Each number is 128 + 24 x the weight over the matrix's rms, rounded and kept within 0 to 255. Layers, rows and columns count from 0. Numbers have three digits each.

# layer 4 MLP up, 1792x448, rms 0.0713, rows 1404-1510, columns 320-383
110125115180111109126145121096127125118125120096135156093126162180125104136161151107133127156147153133134135147154148098123103133096119119164086117126123129093150133119145145114139161135121093
092132134162125176117093108096123150149130131107123137150138163150105117118153154121133119138107141108156105114130112112152109120118131140136110146144100145142082122146101135125140175203106123
134132137089127148162128170123129120144116145109106096149123147124148146153109132105145106168175116084129121157127142115095124138110092089070131103136114161163125129135143149131165128111096127
157114123166157147118160139100125108152147128152151090137126113121141151131126111124113123114153131115110114099146089184115120147116133146085074155139125131115101154124162110105199163128085108
101141140172124120130118148116106123156113080162127129172108158149110120126106142155149107089140086121161058115098114134074121150107114174147132142067150143118153094099098137126159113120122090
158134148115158131136142111122117151149100132110165098122140137116076137142137113106098125111132167136156139109146151139104142092144162077154093112134134115112118105157107176112145105135093122
144123105117140116140139143090115141118142146164106100128123155116121169127120086126087134108120119135092123092110126148181100109100125131106114135120129109103147130115163141149148118141115135
116120125137155135137103123137108149149162095162181136141163143113119127128139147134108118132091145148155125086094163177137119155111117111144114109121097163106136140161175111115133155126129107
102100124122094103146123149105127139088148124119139103101112172137095184136136141138133101105141150111135147146111122150125131128140138122130099114127131126104124093141143160121129156144170154
128125116152093159127116172167153147130148119096140114146138115125108132108112123119137135142134140152139092123134184124134130118095129124135092099133138119139138117108120124125149117144130127
135133115109127161123101118152107142124140109186109139130115110125113108129128134155166152142137125150160159135196135121128132098111143094104159116118124100140136169141065140089142120150096120
133112119115104124136122099147129162122135111110171129144098113128111101085109121111138140152148143114128102102095153082115159134147113081108108126117124123138144157151121141148122143138102094
118125121149150121050129108127113133169147144104120133147050121103147146113107163107113155153126143122144150097138145134162151085146168133094141145097156134147140162048113103147174167136133100
117086137098124141143167123171101123106108138112094118132156140094114118105100105109135116157153119166148149124100140135125132146147141137187116148110132117125118095111124157156133145118077143
055134152126107110153121134104132161187103154087163110141165125140103110141172148153118148147139161101138098157090131159114118125120174077094151119127132140164140137124101161095103069117132131
128165115148096138094117089101121100149131106115155122077109145119104149134131136095075137145155140107120111113158136181138162185141158060144134133128077186148113133111086160143115110148083137
132142110125113115148086147101146132137126103117140127116107097138145160103101064116135125061139123097121128116146123160137114148138098098090094093102130109134095144132125166113107131086117165
149141168116113139114127124100043163112132122123117127142138134095140125127128109156141091116075099112159115115132075146104164134145161135169128170118113136177114117137138104137124131136142150
125152149173093152152152148075122102143132178150105147163105126143077093133117142163115101224128166116143145092148092122165147095082150127122161111142093086128169103171167152147142106095122101
101129168126139118116148133140124168136145124110095122130107183157130165122103126121148164132137151110103137191142135159134092164134148134092129126146125164136115108090167123159147079088097115
108165121103119111136142140117155119123165132121119094149137139171141164118170122153134119077144107129135137113108142151121124134107108175146191082158151145104117137138131126146146166105124106
113118171108123114104156121137124121160154126119134151130098128138102165094103129115138102104141111152161121165108135153147120106164138194158143145140168117109139122144118111124161094135118113
114187098112142075101134158160115122139148084116120120121129156081109145128165131118159119096134135111134125114122140096120134106102147150115067154073111040092120112098137147167138133120094135
122125128141148089110151121095125105104132125126155084122172116116152138060137095126134115138141134117141112129137165158154155149084130132123133120084091146145124101153110108189124106128145152
092168195182147077161146172138050138130134122102097135157134151120136216107133110136119194127136121116096139159114101098115124097140151124084096113101168147133098085109163123209151113138123184
136117148107145115159130125123112088080110113148148135122110151115155060117136116100099140161123116144162145117144107119125095095144137091133095125128139083118087129096116161121151119063149091
099142127097141106145146103148123098154127118139164120124110110127152125130103137148139118129177148121093156134134137124130137115137157128127146100081139118128158130129129145132169136143147164
135120134146120094128167137122130120131138136123135123108125121140114118073155113149106109160152108088132146113141130161132125149137109138133094101119174146102119156090090168125133113158138126
146145074148139112157109112101098145157096093124116131107086121114105095148138077144119107131124121080111119187118156114156107139100125133137095134101158119120096134111143138126146134144123153
109124112160163139162147117150174144141178163167123133116167134165153089079144120116133132128083127125071113089110061145134137106158166147162179114078101179138164114120166122137146152118109125
139131106141131080171132110145118151106161105122113154110132122102154118110104135134138125127115136120102145126129103153138167129120128115150114137144177144109137117113132166156154107169099125
132108160102136141109171122138128164161120110118128146162125122126141157147155126122143148149113133125116117093134115107141122108070129140135133110142120101135104127161107115106090126164138158
109117145103163129136176125128133071120145127150148116122092167134134135111114130103074152075131147094156138099119116118151171127123136117094155149134150099180088086091119122129153123154118176
138136140138132148138105122142134136107128161126098134133141156111116146147105172161110124134122119110111138115160108089076140127134120160120164151129166114145178126140119119139139119142146128
145097147129124197139099161131110162077145077153122100161152089120138117102161095086122142096141077119144132159092151178134151137143102137134123120132107085084112126144143150124102134152164125
053126125149105139067118088144106141160116115143149153106088165188134090117205148129154165101124170119133161099177179224125136124114083129122150095194142133147090103146080127151083150099107121
140135135116110128137135105118124173152147136142114095095127135142124094120130152107110095119156121128131119155110128169134163139152162143134147099120142088101144148110151139145127122113126101
162101153131089123141131127110125120155100110139152090149102104156088112145140139130116114114131134098137163089103115106134138159127147098134111178146095111112120079089151146115147149136077129
121117139114130119130113168157102166115131150101126162155140117109102127162115166076112095120132128115117126139144098134161085142105107127095134125150129140128115143112108125155115095107152115
138124122102126100161102138076154102136177134137147124136148134130138094130151161087145109120152076151089150126100147091095132080095110127071133120109171110155110116160148095119084128151147134
120152151062110166112123127151163116126148132155130139120116147141125130120102148101151106107133083104149122103120143141117116176137117128115131148121106101147136121131142138126121106100171140
143107134115155097158124169079130148134150140126115109159155142144138138104135110147120134158123105116110129110189154133111160140128188184133133117093175136137139102149136149165138141112116091
167118068097129149139117141105093111078183130109104106146145109150166125096146163113151145181173116110137121138087102109145157090122123153134132155121133130131079157124123110121126175168143094
141158180137132125120128140121141154098156120137130152123154163147143097099140089118129124145141098139145113135115095144113104112173123187111131087113107114122140103098154137116116115097114104
155159111103139144142107129127134139106119115131126129125121108135124140131133110101131104109121132116114131121126107145160105166124127144132136129127052088099099156105169115116132165120159114
127146139100126108128126145139127125108113121096120099151176103152117140132135158102115133115059113119110123128164128131127094118139136134182151154101146120132109132159145165120105145144166125
092086172112157099111127177129106102137133111122144123098192196149145109143145103131188111155103114119149115123107119125133075129132137111123111136121137087159148096100093129124130089104124094
132117173110107114164137125124116135106066120146116125106108111122090110116106142083112109101127167192112133131080110120136122126173103140157141138152109122148147147135109100131138131127117123
112165123121112137161132114127121137113124160127109086161154110131126103101145127094107167118147126170125127153150078137097148124088140106154100121140133128120114174141107161147120150119122127
095118098104067123133118104066151145172140103166132174155131065098150165085105140111096138136120121100105107136133120120142139103119137068128138134120120167143120160131139123119142131132129158
184122123123081112170128144114103081088142126093079139116099116144122106121129170115176132123112142160096128149131094140115122090163116112098085083134111116125110107137135115141137113089113096
127122130101153122115106109111125097133101121094148163139108147131092106127128079098136089115148113088130100117136116123103165136151142138129126142152107133157111167100108152134121117146132157
090114136165117097143113121158144131159082133132159149079095151113186166162125103117122123131118142147127094120120159142103118138128184147093108129119154093097144176117154109124101140077132100
140161153182164153129203104100100186111094107179143117127139149137106116097127113110114157126082175118148106159131144121116151135112105097176167054128129118127100145129112111123144139160114125
121116075118112093086150112149163131124116116139135133128113131133108142118130138137136144135121113106179161109166136097145077153107174142155116146141128126125140145107117132118123122158095121
101111103182143139086139128086113116133154171150147123135107152102095079138110118205120139137102147128152081112117115159106149103129121103126136090098148105077140147064134118106137142117052137
170134159120132117085104141130156149152076102149144137141137137086161105094120138135101118093121154132096131117135148095165138105084173147142104120106132113142142158125184137178095120137165138
113117163121092096132141100140109106131130072116169138112109129134130125097144114132113125136105078148108123123133105096096086102144152139141143106114081147171134135129131110107126082120143124
131129114107191088129175171166111111126086144098116107144113132157086100104125146109161118099088153174193110118123101164132141133095168109113133098105119114172122112111116126109133098118114138
135124148151168172075106131099138132127138136114109124100136123143165121166146138170108151130157147143109129102172128136150128124138117141103117153148090167132158119136128126161129104147153109
180134151111112145113134111122120109117128173140158157094122130116076112138096125119123177124134152096137086140121136108113101131087138113169128107121119151106070117107116169084133103134136150
148117130124080104092157097090125153126151127086102090109138163152110119096111120139148103144086070143122122176136111125134089147183145097089173126090155080165106132193093100138128137110111130
140118163109149120112159140114135139106070175146152125150163141158132179126135130155100137143137137137129101147109120144106131100134142138131119147124137170143160136102130117101125168126121111
116125127112132126163147114117149152095110070113159208073134130156163096122119109146121171116151118158132085091116102144135116164098160117145152163148110174144078141098064141104115132139114113
145115118125141150106148131106112151146167122153136123120141056148154173169123124105143111128106096110121117087126145128170139159126147133128128116100169163121153089134123125143104130066109128
115097146122185107109131140134133099123122105101148136133108152113129121100125156122089139125146094120141104137133125095123129123121136086080081090150130113092153123113144106135119092168088119
174118123137081110155080129098131152109198103134150099137095107162132137115119102133170079087112085111114145154107136153173179109102179087135138126105093120158145121117122132184127115144070091
134145141153096123111161111101149131116102132138128121110085101109114136112148164142112120149154170136102123146105115151115110147155143146124163130143102151110123120148145111195160062104153145
144116159095119130102153149134150127100159144150098163110151127159150173110145107073150102126105105133111185140129160168142110126121140150157134117130096110127121142127110139123126145091087141
164109139088117115131117185139114091110131154114117164137136166103165135130108109127158145128114125098117128133140129181143105144134081123134129127140092096132120100154097112132125131159131147
117149134123091157157112142130128130166116170114114151151106161117136130090124147118146129136144131092116083126151124114112159094109150114079163161155159101152127134107137114135087142147142122
122100138135133111119124153088123134112143131139103142153142132097137124133119172124148149119127101129139118132175132133157141160115104124157104104141189130141125125116170101107112137099112156
130148155114138138148161122119133113170132114144143136158134132205121138123142126128146112125163112150134113141106125127161098149158113105121115125132126108142093146103134152147093112132126137
142088114156107145137131146108120191123114134141102150142131127134179162112138130116120179128171158120104134145150154153146094125157152092145097130096116105157116146141134133120151154151137120
084087146149134126121110174143120106145106091125115135138111128109117169092145140129146135126111125155134145150147135107138149117131132140112138142144101099105126139138146152145134164108123119
116138133136108106138112116132132134115113119107124137189127089151120080126128106145138108119170158171113138173125125134203115124132131102132088147127140125118122082110175112121137098106111119
150137135099148105113119118106132134157096086155162123103134138111134079147091111112092088132120128115149120102167130133160082146097121126115151141139115118089136105108100138099135054160151160
139127131127162120090155117129107084157151146151095172105123148117117087094140130162109092113179138128103143145147088111104111119125081105160113132124125173128088129126152142140112139118139125
112132129153135104124134129148148093108104183129099138189128137096136108123122188100142087124108109093133107208135114122128138148158114165155160137097124124151130126112108159095144110111174139
147177159156112124134103132126156145148106131134128089090139144141120124104138129143155110140123133106114093147110146126066145066132122155130116095148148122140129119105111139133132154147157101
089140165159106106160158148134107126082154159144133121131115139129127138088139123161107125119129092124142099167094147108115113134143137135129073126100125087094143136113125182144126097117090147
145127115119136108098110154097091129142122141134137117141102131088142119129087125117118134123105082099087142109150144098129148129097154150122102159135161123142111062139075131115118149099188127
135143112114143150154158157151131140187117136126097122108116106145124140073147123115099121139120083146116138106154139154141120125153115153144082146117111093149127149150124114127147142103099158
138128136131113103137090177118122136105100142138122094130093091147083109125138158114156170121157121132160119141117169164147118095169177139109127122107080103124117138104151143104122135086134142
122165124083142106112100129138130090144152144122124168094145115143135162102113105105120127154124121138134157151149146131123132108153116139078122130130138118156145109117108091127140139148131137
148129161156135126128148163138117105141097120112163125187137110128110163095137156104176119120084147119141124141125155104101128162121148148091125088139120112163109172114089127173113096153161043
156113102127148134110162131122118152116107103125126101100156114148142139120128177138099165144092153115106121136098158159155153104118172119105116106137133153167117087140107127127181128108117132
159124089126158136115094102093099120121146114129170138124120080133106130130098136122124116120101102112101113128127131145122132133129100125122146094120076130107110081138107154122120136124170125
112089156172132133122136117165159113159162138118164137139158151127106154122136139180109173149128117080092167148107139146154127099102093131138138086130118111156133156137123129137119139166154103
114094127132128137112168119146184153147165164145109141126122162159099092109128156106098115125072126150162161122123081121091128161153091080143160156109203152149117143095114136134135111129134108
113118139151120097117152131153148164122171124148160139178104066190119150120156092121112149125146111116056101115160137117141171155187084140134131090126120151120111150129134110101131130177119107
134131125139164117134172104128096134133176140144115171158133134118132132067090172144112112094116135142137158144144122109170131105133128127095139153117106056131136122104119118100161133115173090
120120081140090113146136122124093132147125101152161095132137116100104122139153151148127156140102106112161088094126180121113138108150113110120164146120105127101187119124131126115145130131118137
135172107125133099099114090112112103155149129134134105152110138153113128127108134134111127133103128158142139153142114144023129158135082112103185140109105140125148147103125139085142138178116100
105136155113142165114124129102121160105140134125135091133171101094116121119138134141114154109138147137145105121147141111114126124118112148165133140099100143145128142156156089093128131120137114
120118120114111126119137149148128099130144111166125162156122118076075072145155173107118112161122122134121130150120107126099184120136107168095092104126144110080153144121143136119098106114128091
126171128086121092150090125165126135127123112120127137140136133112166188164126133115139105139145105117085111123119104111093120149118139124156138178135099099136139089130147099132134158146149102
077121128132096159139100099130122157133133136150115103142172097147161115174140107137146101130177123100104107126152073145136134115129114166139143118109140151097099156146128062140136174135084100
122176120145144147110098101121091122168121108090126128132142142125100089140124139102138138111112125095146129157169133169129135137132157142127126092113124129110147137180142137135134150162136120
122141118145129110100137105101141113095126144133158091120157163132109156129137128122103108145145117096143148121134079148160105160135136103111143131103103122180120155131146122135140186112124111
166107117168131135146102167136089156130157093130151114170138140145100120126089115145123118122094120133151131073090154171118120150111137163131097137133095133159132133143125086131117139124139173
069135133112151133141125120120102098146164161123148157147148102105122103146145109150128137152128134085111096095131110109170147117129117150141139160101149090125090077120124152132125149139170109
078178153148114143139086107154106147128124098115133138121094160134120148155143148089158133142126168136113115181120102145132137136147099152087156093115156141135157130107097123131148121092176100
138117094144124183158124127092156135107098118160138148147098142114129083124122144140134146171139133104138139138146139156130151127114093142155138153121081152158136117113170164119160125186114136
115144162132180100175203164143102132122156135124145106128146126064139123131143129136143145129093142121144119159127085146100128148095121117145139125083151098142117100126154126163181131121103111
133120135088133086131115114121125111113117114148142157156136131121091127125158110149122127168122179130110131130105136123133152132164089136146134160108114107152125132140126136123132113130114114
138145165182130107147119093109126116115113164123156108128065132157139135107155149151116134169111132141134105130127140095085092141127116120134139117134138144117123108109152136138132150109131135
# layer 4 MLP down (transposed), 1792x448, rms 0.062, rows 1404-1510, columns 320-383
118140120130100136185117114151103107147131124132119085156154138132092080143120092133140149100125168140131125138086099134140124114093120165105137127137134112136125123139125133150139165157114150
140131119132096114100150164165104139093129101127152142146126128163138085102117099085146126132127131126139142095121069096116141149119096130119106145183135127114113084128108116116118133093100130
131166119113143127123110154119115122125127132149139151125093128115159142172082103127107120122171102146100131133173163138131153117157131078106110123120109126091144137118135141164128155138114146
151113119141153123142118140123150126151165123108118118115060142109113143118130144133097130151124105131147132110135130160151078145179122097129095076120147125102120093133098136080150140121143071
126123156161150143145116104111114136150129136141160156170121160132155133145134123125119064099143088117120173113095136153102137165124160129140121152187095087077129105166139160108154120113117103
121127087120104106140141167126100150095124100162103162118164127131146140104124119139174143140090100114100105124122110112122112139140138169118134163138129145193113120129116130114107166141131121
134121150119110112116110123174086104082139118143154097127152129168131135115161144157159151163142137138115129135122142095105118184106115098145141151148141116117107104152122131148120137144125139
138169162102113117135103122097101143137120147078073118094107138119185139134096089115170114161142123143164141118128210125122115148093124105115139122117123096112120142140142136124136113144105170
159187147098131126173139146108129160136135189151143126107174108144121100090075126122100101086134129212149104143123140091167174122138117173111113104187117139130110079171174160128066136141130156
153155110134094102152157112114184164090090080126137126110137138087119146099117154123132088122119122127119165163157167136145095124137126106121153110128133116151142101109091114138089129124144166
147134130130106147104116112146111115149145097098124120096176140138107119128205110096127154124118149130130082149095157122095137163142140145117121082146136122113158119140147122119144184147131120
112145148153108109124125063128183135151088153139172130140114105144105148137116121124094097119116089085162139087159126129135143211128117084109136145147124145140118169145136123161104149166142112
133127119091128131163155165111145141082122140122149089107194092164157131128139134168106135139090095133093112139086109151130146152123125152132110115111122106125122114175122099112105122134122133
140073080131129147127108131149155099131148141150092125183107123114132102143074137098090093117131116146130120121091124070155089125172137159143182124090120162118120070119107154137106104119098150
116149126162109132116123177100156129157110192121129164155134124130158153160082141144116161111130139114110122110113096167131122173103158115147104143138155152127132149169079108070115108152094147
113099125119141122154124142104142155116126141139144193114110118118108160143117084142153095126130127142129133174120145099128130107099118140141110174121133116137125098130150112157123112125134113
123125152092141152117149128118085125110134178111124104179147137131123147119148160074118104142082155120087126132098111153129115163129151162149103114146174129069130136116134154100117147124111131
138143141135129088115118115124139140128138152160139127113176102110140114172109128164120153133108127158114138112115121122113093119187126076118160122125113145122154132118172122109132128137125094
131143136108133128106146115102131167149125177085152109167151117143106156157110123128147130120125146104134106108143117149160127120103145174180173115165169056134180141157109189088161118097132142
113129103155117154123148165122097164123119123120104124098124102161102113110067103030149118096144151122146106163147113169172129081113155171067121119092124149138114148120122158125136143119096133
154187126127126143163127106138125131149104120145148141114111141097130108177155119154115196114112120123149127148131130100128123111083104113127130137141144082135095138140139143143132137122115105
133119125110120162123139122102111109093134139168159083119179139088078148104102179117149145148129093102099110098122141130150090122156154140139151108173085127109136098120143143121140130113112176
146134102149122078106134151149150101107116105078158123151147147107170145108116094161080142141130130089135110146153157118163096109146142154107117132131137074109123108085064161109117116120117113
132137128085102137141092117125106126096106142127148103133125158126176162155096108175164158111146129164164157133123161176107124085088125110148136114155163132109106118211109151120101112125136093
199136083157089128102163085148117127137116110081130106131151114141147142143121153069159122140089181129133105111136183108113148136150148134110153110138136085130102113057141216146123066103109182
138102117125083137138127157089170091136141109122140122148169120145143123129147146160087143135121138146156132154125120146152120118149129119146116150160114159145112132111106115131135103156136145
098101094117109152144078099103125146120133118122124120126133120160148148094077091124087128123126148135137167136119114113127125157107144119129122124155167164127105120127129103110109114111145122
185123135155077113112131108098125120137133129130109140108150115139159143139077118168105119095100149129122121095148108080087131101089101135165136178117126142114127142105151143135107153135162159
126167161149145101083160170116105135142118119159112138111122116114151156181134164128094137168110169170127137110122138141158110132138153118118137129157154114126147142149141084133079148083121122
186083108165165099149135094127175118163149158133146136133130119155109145127099137106104142101136119134078148122127168119103120091099081129096113096172180104211103082161088142140122188129123098
116098133061143157136130105136174148137152134134103104147109114107121131104107095136126153115092116108119126191127112107107083173097143142121121143097111123186131177166132096114151138151123155
128072114121128094153098106132159097112093176143131071144139101111105096105084116104105169131103089153137089116100165118139112190172133156088133140123093118157111138129138142105115146094140145
147183143158139083193120110140154117119076116115107131122127116145115122084122131140128119140121122126100114150118155135127131141149129165096129117151171145127116110106131121151170129144126115
131121110116109118177111107114142123126116131151126144093078108109131101158134109143127117133095140156122124174108141111179134129120117134145140106086146120139103128139108166144131099131133101
125168100121163107082115191110113128100130129150137143096125161080131110127133131113143115097140108096066130149141138059188111147123148178166150107144098138151168110163111132118106142136139150
120115119115202112151074147068096121069140073152147116108119163101104114104185127115199100110113097139117113115108152139079133192121135123139188066189160108138130139163141148116107145086122129
149123137148152104149104139135123148106159156106114132158072099142106181161109122105117139123105122133116087148171155096132127133111108119142097141161110122108102137120093063111127173154148109
131152151120130128128116124123143112146130123133167102121089086169113158119129090128093151091161152110104150115122147134070105103116110132164088159137118197117150099150097138156110088124147140
103129114100138146117134166136126123102166103160143148153141154143119123106065194127088133174115088159077151105115140143141138144153137093141188138139112155190155139138127122130124144123096141
132143092126092109144101163175173117125197124146156119103138185176127115116170093107100084115132087115116132072102135132111119110156154142125109127166131114135154094160151086112169153119171099
117099104151179122148149150162142118123116153085135136100103134148161120151115168119129122133125114151153138087126124112161134128080119097172124157120143142143133115138132119120117112148145122
135165125117134141143139070129115095109131150094161155111110123113121100119129139131095121130126128136140120127128115131106138116093126099193148126152176126118090138116132137141136134126127126
169130155140121086172139149092221114126172145092137124149095108137107155064123144113100121169130178124129118100115146101122130114164152111077112171169138121131111127098107100152149108136091114
132111101110133094084085142169088123109139140093118144134105135117106150144110129149110127108122110131165137152126176166104144128145130120109163131120161109114120139146123129123175151126122151
141105129136101104097139123151137176134151114126163110099123174103087120135127149122114151126081142140135140146099106122145115111127147140125113105146118128120124124092124164189132163138144136
155161142083123170132142153116093102108104117130179163119117138152133139097124133137142107141102107072165161142112116143119113097130129123180153149122136163117124130141104119132127129124132129
130145133099164138187107178136058118126195114172147125127162132178164152103125138166140095107099127113134157132107137167159086129152138143135102109121114124173155119157132139106173107143084080
155154113130122093124099067196089127084120175156127120126119107137176142064138183141165113164103087155175141105107137094128157122103145098134124124164173145115171096123129131134144155144091134
082097116139163149119109125113106162135145102137164116119140144148141127139127126104155114157151131128107113135147122107104120104113095119130101114147114143111135134143120181114082124125160146
142162115057137103105109123099128170151156102143125131144131113124138145117087129092137127109098129138122116153134101127131134102074127157149140139139160118151111165091129106111136118158145141
124111111110122138124139107149087146135109121159163134138146118114139142122109139111179137121114118124083132160146160123119130128127134082146180155121112110135110163124070134092119119133172126
145149128136103146146141112138093150131142155115088116150079110138107177132103124137136100122094141135135124131121148115113138118125129099120127112139133100100076122134140128101135117098132123
145166114131113156146133128128101160130120120127128118128158125148152127140132084147112074125159098134110140143091109141125126109156128092160141162165113133109142144113103174142146122105139121
108170096133113121116160132107152139091148144163131085135142127136129157140137112066147131110081128088098096095134128108123174090167149149126170105124164104119135095101144134101133160128154140
144089112113105168103100158105127090104101140094118090113078105103153164150114141153091114117127125126132087133125115103124137137161140092145142124122120164118115159115096160116129138167145082
103134114078124163127144127107168162102140115150097131121113128156104111131129120146136122135126097138113091164139168174153177156116151144165130133130149103080116105099088123127119119119166150
171130134144098126156124092155135176142103145147129142139147159124152115149174141128087116079119121150120142162126161138140109085114130127097069146131100138078133109131094114119084141112133126
101142123101142128167116139114097165146146083137136104105143169120123120143116153134190150155117171137118131088131137130145149158122129137160110166150151101123116148086119125125139158136155118
109165133125099126133123117121170116162080083114108134150148121061112141112114112120115100119111113146139153091119138141143089149118182153147118120110089146121131137111162110172116121126170120
158117127156087120152098132129126091146132101139144152131082145124140133148138118120106139117160140152151110181131125163155108069082121131130115101102206165131116140148134125133124138097138133
124146144160123120115096125127132073113165092131140144128113137124200158116116107136134108120122123112139099132120096120152111093129107110110118144134160106119144121123123144120115151131171166
151134112169125128111150137133154125111134137136136129141111104140107106115140160097119105090118124161138093120148144106085153127168103179129133101128122150092121111101142101105091127137133113
116146096199100093204122106095144122127127106127112164143122163163148116160109102115120156128089115104146124135118101130128117127126169111083096150134112146103112158158093145144157113173100128
153161098126180114122156102108134154108128154108165120108119096122126124088134125127114093099139111143132117120148142136116121114143132089120139124121108119144117157165119179070136100133090126
131167109121120125088142127084138123149128115134123105113181132189161076111122133163105147148136108106101123125126047143081185181120180146146102141120130121077148139104136144159082136166118119
084091107176140123089156112127096136131093109121112120130156124114144148080141090131155106135137145113126159103143152119146179135107125126077110140081121145149154119119161127139138104138131143
180151120146116151146134126142137129118139157114130085135148126137161098154133129150138120127148147122128091138152127105096122151098136128116128116114111132113109156138126111131107106090074111
127135114098131161151106132156153114117127103126092119116113123174145131114156136103128138164162100164104166149100141160110098193137153113121105132165114142156115114152072150134136143152115115
122125126123141140121125112167095101122117114127117122064156138147136108127162141154127112136114161165151141163125143134105102102104138121106120131184137116120178142116113134138094128156122162
146105172087101133151190171128095163119125161158118094105103093156104110115142129133100162167091142170167104070182111154123136171127122071126110149098088134130082148123142125175089151102150118
101164077101123121125149121107075179161148103152128152165163108167101131086161108167140100154161107184139093147144113139131144161153110133133133118138098116182106174136147094163094173142103153
145132099124154051109156111144102154098098121108180137170131123144098139086128134130114101111144109123116108154125167171138131103137107147134128124138101108143145125140141113134100117089147165
122131070123138116131148085130142127127107102137150124142108147122119103166097155093156152107147132143128149155110072124114142110149132160141123109129052149120121158134100134101093114158139110
123092169092174142114082107108138111142120149151119102128108146115111168111127096147122104144143151071148113152074111123140170126124125161128099137148140125143097091115126157102120156113129108
120150128109121111119126113118130159116113103142108109100156093167141158164089121088147137104146173141134106119133132130116144107106165129146100102132053160112105073133111139147146132135137091
132124114115141138119133116126100122107100098145146139150173101166151139132149151104153112079126162135110126098116140142097160154093156137132159107108146115160139111173107118198138141110136127
131151138135118105123134124154167150120141131125118107098158181093158121117076138167110126105112135155120085135128113135095120096106130118107155153135142118073110089100167167154130142141092181
158150144144132111148160152115163153094141126120139113094092097091144149137190136118140116128115114108151171113143187128114086117105143151140101074082118141110140116126171098120169137112115103
120144115143114140163122130104113139146146164124147107114100110136153102135094133096142103125126092152136152118149099115172157117138133125129129124124145136149140110121132111155153092148154135
104119086092161112131112129137117134091147160109147124121135111162139101166085109117112129161071100147120151141144116094140103152133121093166121180125124132116123112121108142135164139151109094
163105092112136132109130136120136132128126087123135130135151162140152108196136119121138119134117108100152133120166149180132151111162119129139139155124116101171130130158119117152117130094140125
126139114131053111130099150133136096127105110131144156127109125089119079165132080120110115100134131115122122113116113135125151124138088154148120127080137125135132096122125126151153089108107146
105178111111105127129158121105149122138129112080111171104114103091134156145090114162137146148122099089114121115092151130058124130107119099166124123124089119103128150157133111119138121123127145
124154140104111126116149139132113143155108129140128116119128197160130159133171126194098142165063091143112141149135151119142134121116140093126082113130105164109108112131133093141109133138145135
139113124130120145156137148130065142135108134132148118118132132166120101156137138128135167145138176145098135155164117154134138118157117174116143109109086140131117167099168119105127144089145132
141146122176152139147149131170118169096104100131116094147066113110130167110099124128093121119146118127163081158145103138137111105183113140132123110119123127100134130144126077140136106165119137
115154119105168149177148153100124142175121161132118080063136140168140133156136143138100131166124122056134128090124175134162152159114154120104115152102108119131132141144150092102154101119164098
123105115154148124142163133148112166138076153161147123127112154116121130117098120089133125150139123128119128137100101089086098168143121096137077133124176122114172167137149156104104175111112178
162153138130113186124146126148106112117108143135160141116134176114174103123088109113100131106113119094098118154121130095089129128115155125109088141150180157068094132121141122151100142137100143
111124168115124102099110117157142115096120106151118165103107152144080148149141156124179151138107102113117108090124140142102125120116093121117159102068148102110187104128157119162130169112096123
126141139136179123108116093149143135117102122100133125115077095149107108101153132141134132097121135101090108133135121141100088155164117119150153164086186126122135148121136156075107143124121153
119142074108133160143113066168095095139126123105116153098111094118132081088120109120152096069092146129153156107137087133123117120159145115161121170148145185110126170126131123158139129122163167
142139191091170132162081146123090121130146127114103109136098162141153143113101122148096104167109146144156135133157108167110151084146134129081125134121120112097110153129125126118142130135117153
145119103158108159130113116138133148137152139107118112068122111141124112117161072142154134140104150116112096124140136106123105120139130134130092136139149129115178133116106083131127124136160124
099167112114111105108105136115095118132121155185145159109128121123074117100103087156114090119115101139066114151107114104109157141114123141181093131155143139095139152147102114160153130085083124
127149113134096151153152133120153115129112160089153130101118095111129110153103113152134147096128112078146172160117104144129113122148133111149131123175147103125112120144133102136104098112161091
091121113118094084132118156100170117117159134168151109127131166147120138136113121105113124143104136149118147148117108170137101156125095088086122170104160140127126119160137148124114144160113156
109144124134098109144126133152155126118095129102144141108124127091100119118092086118135100109119099078139123113148153164054103159190143153131134148107187134152148110142082131105114130131104102
127144141180120109099122139110143134158124104123142161116141160124192129159094101122127134119137125066102153135147135160084176142141144114107086117088067123103106118122129105160158110126104143
137157128130140113127141125139133127150104121105161126136116124108142152093100153125116120131168089155118125190112108109112122120094135153117134150152166103155091113134105143122104153124160076
137097178115142111101172153131146172119143129127155131147170113136158085098135117115105124107158119127163133111143156109126148174150131105167148103079111154085098131125126112079120160114138143
131114099100145155128205091117104138097127122129138127137134108117110144107116145152126160121080154122159161137094159193129125143134116128151115107198140122119137129173113109106103092159138151
154118118125104121120122101158129129116144103125123108123142064102090097122116084132123141145112133126149110127126099164115134118169167162106125166134101170134109117137128119119157116152134173
099158118109143135134110121091170112149121163144099137106115122116116109107104136163119109138138132110157107150117131166114123127160155144100147100173119150099131110112155126148158069134119112
105162129133153095079173097160149099119134176106170154129112089118124174108121129141179148093097170138141153106124144108119115185136126105109125098137150121134132108128092157180143124148083127
136129076102131147142113151138131133113126147121130108128119113119148123089135136177114166080116120165101128130181136133149116113137107155102150135142158111157121116102127108172108155139137145
167120149155125162147151182139151146102101088124145109090182123103137137135135130170134141116106084140125121115111135142116096106133131126086114168150115142118130126109140125127109130093125117